Weights of a small transformer language model: rotary positions, a variant of Adam for these matrices.
Each number is 500 + 40 x the weight over its row's rms, rounded and kept within 0 to 999. Layers, rows and columns count from 0. Numbers have three digits each. The size before them is the row's rms in percent of the matrix's.

# layer 16 MLP up, 640x192, rms 0.0905, rows 519-526, columns 0-191
003:449425471488544578510586537481496541547476510540527492532443511438552445495510467424467448401480479504470510592451460528497501481512555484541497460528486445489468526567525498462518558468487525510464512461514488564553452527521486512456469425506470475517417504557481510456468478452515502517502560437514485576487480500501466565444493481561500456517508476407541450502507492508440456476501507499507433583475563615498480537518470460516487536488588471519431468501523463463503477559533522437555501525484500503578549527514437520535506510420517451439493479524556525552474495478556526468
127:498434512502486470502529555518520556502496472503539482484514470516515506439423490547498541521509506439432556543475529539521511473476445433440467534532464428521384527516505527488541493481466535448497503491476460529498527486519480503468459548466471455477530501493487494541513475526467592426493479563535463453439553494561481493463451487486532523539495457512484494468496520515583544497500494427488527545590457528500487489516476586511509532545448478487478460419503445481495552516532541432504451609518474546538494447466547581522504575453537471463505487438599459530482573556501581586
114:453448473566474527517551539531489465476477529460506511567575463521427453444498437445557501526519546518526493476470479520470549540486493458554498454472482510527477392477532475504477480509484487481482476477494522485492484541483517502478499587547548493514472555511494550511408534584534573500546515536524450471454484442533530543550482494501498568510564413535502478501531502538524533577435529464527557478491490528535449413567488553481565507510528503441473481534440432450545505457563570413443518479483517503556449523533483505473461484509489459494385533523541540463470502440499500583
128:460526476519530513465526515499497451464521513502457451543528499568452510525493593531529539480559474480528458500466514484470506568538499556472574390495562580507460577496473497505557519457491456485481496440522545578494488508478424539572517462447447471520494537417517486465419486514488615466434516484494537462493505519441564456497490486521488496449484518514398477507496507440440509468521503531510487511520471429467485460544484461573522439478513557470513541463455471519550495470472498503487588456438508605506491508569535511449433477546433471504509489485433458526488445486501531531
003:500528537477428484429500510493468516555453491498455472545614522535471488473529492519541524514539480479568452520506480447573503493482539521525474475526524511489508437470463515516461493452481513437524525455520465463420465481494527540486456566512445532427554533571551499474489488459518523419497452486476513480490531505486547461458451494476437546439502654507532453514509490500515554439569496491524500482468532469521512458449511524506473487499506561577472586561523553461538517445443485516556550515470589471415514537465579491491468458498491529528401522481451551481523505465540427491
003:487540500481494516531543457474483499459558526513476525464523502492542449440457514463461545483506463492485511399444457515460537481513497468485514439448535509502493514516485563461460553463546540510501453502438560547644529513505440428487512492519510488499466523438495477523515476576533465531513482568520500501440501469599423458556450616522509553538537529482571534526545527471520489560465513490573521505458489560542480500488541519545459565536492502452493496458526562578543548515482512492521477460544491541564449540466507510520499447527499577536497576471564540538499546572448557478
126:476473466419474483427537508517505502580500557460485572555486572406494471496494574544513538513498435464457483487530500488469420507533459505414473540566475537481486467534505507511475464467533523494548512416547481438456468429563463539471493540538463490541437456568510492481519566437563529524527599484512512499506447499513537490459512484507553464492489551458491498536535525479537495491418430521530486493552492501510523447577453390477466502520543458487493534469516453495455501404504540498502439497522477603489567469511467526494486496494543509498582564541473504537464498517451524538
122:463524543529561536479537528498493513475511491484492533544442428454497533548433502574445484573513570478496486516440559478564499528525482540431548502470474475487462564520519453450454455496586494482511524507427542492537480541592537585560443497469521484516619490513467520481471523514484515439528512568450512513427561465518464459459521515457487534491533525428516525568525462501607436392451444501493485563466521442495494511504498498468508473467494542517452517474460500512452498440508532500524544568483534513491509584591533539469484453493488563452512511495454485525520473506484548526
# layer 16 MLP down (transposed), 640x192, rms 0.0741, rows 519-525, columns 0-191
004:532494422483472491538511444452573523485547458506457586488526511533576436475510443573464493519558538518551556541523571540475487543566537567459462480520488446530521472495403505564524508458429452490465563568526464501484473439536495565470488422579488508509516570500467430555504471466486546523482544505504530515542427451514430468522481464475523498513451510491472496491484516597520472506507541520546504522486478468447489506504537517468471472542488412524552535469477495498466536494542490555498578490484485508511467452517432528559558507515508540522430529463605459561431506479510487452
126:527429517447484468464532422554484498490490496386525497528449455475542520501587531528531564434553444500480445571469517556487494439494458457518489511416546485520491506547491484522436516407487509489484491463447448497453484497468495494541451424510555489521506515418517548480508503505480511490508489511529491468507553562477509516474535436543555473476473503526401570541524514440447441532482486537478452523501462541474504531506513484552533514470444504504472596448439515574498495504512533447528523557514446506519454449518527540495434571480501598421524482500453454490558400512513486518
113:529489489453538513521462501406537493468607463492595490463492530502539470571540473527419525443543509503452536493530472516458552444457448532510442543542487476512574441481428537554588517453547482438514476491506518499530468587516484511540470527467543517502529472602489487481570493385484455480483536448559453504481524521496492505439528522486426444532472479460453483550510488487492534511558558523426503510447559530478495521518545500499456508508510535541528524473472460531458471518415502537564484437447513545544507446483488476515570465524531503477611479521480520489496473496535513450
141:488483525449539555519480450517515467523480492476461551494556496531551409492457477443440515519473496488531535496531534487507441437473513489493430533461511546470557532489539501510551521614530487546468537537482493469528528532481558426448479513484492559570474517478527582547489466525519452463513499542448499587451525528613467470406508450510558521459478544489555583503509495489445475529547586446422522506508498539496505502516451578456468502485559552502421445512456474484546458523528563488522500522545499437515502460471494535468493571482498504492453471492431398472450496534550494499
003:557451537504532504508528512486509530494523463478554405509468562542474422521492598446531504498401518415449516493459423505466545498412451579513487482484461532502401514558474449490473514543533528510459519449448522492458540559465460498475486567453507583488555495521479477494536505518581501540531491449456547478493558487520529517451457495535500534444483433503567532503486591508510511514435493473528495516522462481520475542506455492490473560530471508492548435481471434494461523456567461435515498436468478518506426595453458501496441492445452461540554476508476481467521462522497538535
004:473500422538574504537506472522446549529438542473502544523422435497502578494513462555524475570490551573514501488502455495584506509608471465519470454507499458523540509469523551558518474508459484514552519508498419462530495516483576501561537449559458430539458513490537447462541482525437431472473485462431487518459503468575534496485531498521515438513462478497464535494411485471442454499445492466458492491552449561463484487489528525506549491466525514564498492534527555455488493517461535475569404516482503497509529494541459510518568492511469356503477529503532445512498446459505444547
117:536497495537555506555416482456540503415541482519473486475480432491456497493508483454475563467477510535550495538460522475496544457472520518541497429545489435448586484586480478576513478545566542551500551575451556472475510485479558487481495428524456535529519481509498497549508423534483554448541441451517542504427510472494438497469512523509518545486563395542500467471534441428482490475507543444495485562503559488539427492541554512442433434430549541521514539487495500493427479514534471458585465485472496441452526534481564517497477531560437556495475453525506496511490498532458527517